config = dict(
    intermediate_size=512,
    norm='rmsnorm',
    norm_eps=1e-05,
    positions='learned+rope',
    tie_word_embeddings=True,
    init_std_qkv=0.0173,
    optimizer='laprop',
    beta2=0.98,
    lr_head=0.0116,
    schedule='wsd',
    dataset='wikipedia_en',
)
Each number is 128 + 24 x the weight over the matrix's rms, rounded and kept within 0 to 255. Layers, rows and columns count from 0. Numbers have three digits each.

# layer 13 MLP up, 512x128, rms 0.163, rows 67-77, columns 0-127
127141130094162128141106158120109118123128152120147078092122136148173134124114154106144135145105120129134099135099134091171077154122109122150111161163158120119147116144119133138131111149138148109123091132113096142176096102098111106177164106129177099164139120125167146157107161101093139168120136106147083170138079146143180151121108113146139105104114108123184124157141126133128070174082
070121119157112125143110127102115144151174147116096096127144120126154081142095136095113113136106072091137104115129123163109135132089115132122123171146131117112133126087076110149120151149135159145124153096073092121137124128121073127096092132162120148187134142111113072086186119094051135131159160138101145143130153110124163113079176180201100122107145143112148165150148166136110063114129
138121131106124128176164157127105130086106111129148089137116152108130124069120158147141132145120196112105142162105122099160084112191128121106145146143159158154104138148137132138162135112098110124076127146170150082129128142128123122164136170153144142151119138134146130128124119133133158131136120067189131101196075113086108154116130182112129118110153150145133116118162148063199099155156
131106106153112116143144114139100084121105127171164129106170130134176096113132178142097112142106184149074125136116120155156119142121123164144089136122159145212134082135140134132111117180104123126151138149107041121145131181089090130123097128135192103136108115127108149157110154140061145140127111095195088142145098141113093194121152111070093125129117125124182139117155127110134078141100
135085092135120135142179146136161107159097113163148130110108099150116131132151156137124111117124117134095144087164139151136150092151124132127138146133130102172155097117144131163120116125113101146120130147111129103150111125095086099132111115108148127099125122143163153124173130120091137140120115088158146166129148119110124120127105128137162154127147124146116109141095089127140126124135
100152095117111116148139131165137080115137147131123125136122130138164142106117130114101137148114168158137160074140108113104114140155126122167121136119136137161129147092121161139115134125094132132118139114130143116113137160118130107112118134151160134151102133122110131130105138126106129132160150164102122117122107125123143140157155120158128155119141146134145101157106097127143104110173
125114063089108114143133140131104093146103124141090139134085135111123112112128182148084165146112141142100153109180075097161117157128108163132113148133123146133069094182141132162136099184115070140179134144130113159144107144119052133132067134104134123125127071084109073169159103116142163176117173118116142155127086114122144134161078152149097127115144143100125110075091133090137114110140
132138121107139137158114139127137107107073102129126088126149113186144120128181135139125124131132118120094128082117140113133129124138130159135095156104092136136126126097155139116115140092161152174126174170168136133183094174115087165140126169103132146140100174137127111132123097109100130189143102129115117130126116101136129118134131189110152176099158170149123135096125140110151076146081
122139133117059077119140159152128103122173165104141173140065090145121152127133165137166120135118091149146169082170103108142090146136110165131062156148120134129115106152100174137145127113172122159139114157129155132136124088098110124130155151159120082149146132131088106117099128153099141146154117141161151142133125108100121144158136132112149104094165149154125128161125111134103127139117
147124097125136151121122116145109082139117106097149157162131113181163095129162143115122088101125156145077139101150119136108122163164116143143114154121113136121101130138146112134142096140142112168173121172120117101130136116137095129107131133094128131146125144154138127097154116099075135118144121171160149122165089066133121127112181113174102135100122118077117130125156145114137092095114
116100124104143132174178138116127108154155129121091142119163169173111144107151163161131190108096138104121152132181125156122162124141102165124171157126137185168164121104142137125138119146130146097140090165140127079161082134157083128151132198089095136146107115156137129147162089122137185178103124106143103127167118123101131148159136135145171163116143130141128154122167166047120126085140
# layer 13 MLP down (transposed), 512x128, rms 0.121, rows 67-77, columns 0-127
091096116143113126092119185071159127101145134124160145105141105119134117141163129138126108165091127144165083142158089135136096162090075126138139141139092140140122150143114114105117139082076127136196119101130145104090145092154120139176157115133140159112118150144123159087077133131107149113104110107147108138128134148152144155120094121113108105113152112123071087127141156118159156146125
119150168093132142138156100143173114038123143158136108109133138129122104154123105098152125127111106169111124112141134161147157149159165135131073106105103118148143181074144124120167166159160109101118087145063131098115154104085158168132151087114145177124174164128177109140119153091190143090145128138095055116146151122068145108125169072072148148117131162173145135128082128161107080101118
104140150118138094101147149121120135135094153067077080132119128123142155225117058087099166148140081090127109115145116152099145089124101123187122138172108110122156146099153125068112165118127138138139137139102110153102144116142121131123126134160082144140167139135140120115086171165099043139150174138100135161129150163164151096148105075120152131120133187102136152115119127198129115135093
138096092094137058153119181118148122195135117155085104163137127173082110180093120130090142128055165122154146126165050114170155153088118038161098169173116141125114131144100073121134133138139108130116140063168131092142108106175125152182072132089094097126109153125146101120091116152130185130129149137102141143118134178120099163172155116076137108139170085085131142094119144122111153173111
111143144130149143103090139114112130135095111117140136156120115094104143148145074123138131108088129101140115140119145090147130128105109122136128136097151095120146132132121119147122125118097143109152107113127153119133125107122160131106120116106123110124123133120146119124122139115161163119107087149103087151107155135143135137133119126126100093118118104138146132135103126135127152145130
124162161117135139097140154136140134131112110132127131125119139081142126117153110143134128125103137124137098171154137111097115146145096173152104093119170121149151132154119150125140113164117128132110164121147131157126124119129138116134152141148119130124158122126136107129136136103137148122089128129129126128105125146098113136162134121107113103126139111115105126143128111135091148138135
123120130119124063071134143162118148148131112159129139124199146086126106171140107127153119140089130084104119142104110185124073084121147121141129142146124119180128054100136087167121166114174159180136148138116116127128087150099146122125086113154154111189135174109138176121142114111114149130157130104068124125123119186153069123109150106117082077120135092188161169142094119115153099137109
156142154150154164145129111086174132159105115123092139145098093111114157074089140128106084122069162149125178107137128104181155135171124122107160158167149123118127140137106121157116131153109118108146124078128112164130100087190133102108114097140108179131128099130119162134135142106128106088111165158132167130144179148153159101123111145161149141135116122089137140104105137122103152135162
109151129126122134141099107131126109150129128163126114120120100053182143132107152100081163117132128107098121123101129109143128117139132115120126167139127100086144110104131124111125120147157141123142133129141113145096176113161135124104134115100115190142149134122075088103126140120097151103062106161121177099115176128068120111126141202170108107119144167101157136114125092154129144179130
101143166102091133144157165153113132129120142124141089162134123082133141137102148152154123151157126142132170130127159076104096141133113142090139093135179130071117135149134134097102114136143135116090166141138116116152131123157155179113152140135078140151175075090136141149064101146134128108120161108126156137167152154138136112165135140150161135144114187125090120087107137081117143112125
196131077068114083139104102160121097159109130124122116113146097147108113148113113107147113146108121096144102100153139129133133166163186118165096112148124066108132098129148136085094106104141109146087159140110127112117191095155119128134107080162118086139161138069122142129091146181064081113174182183129124132083112119144105127142121109145132133116112132126149118178090139183128104161092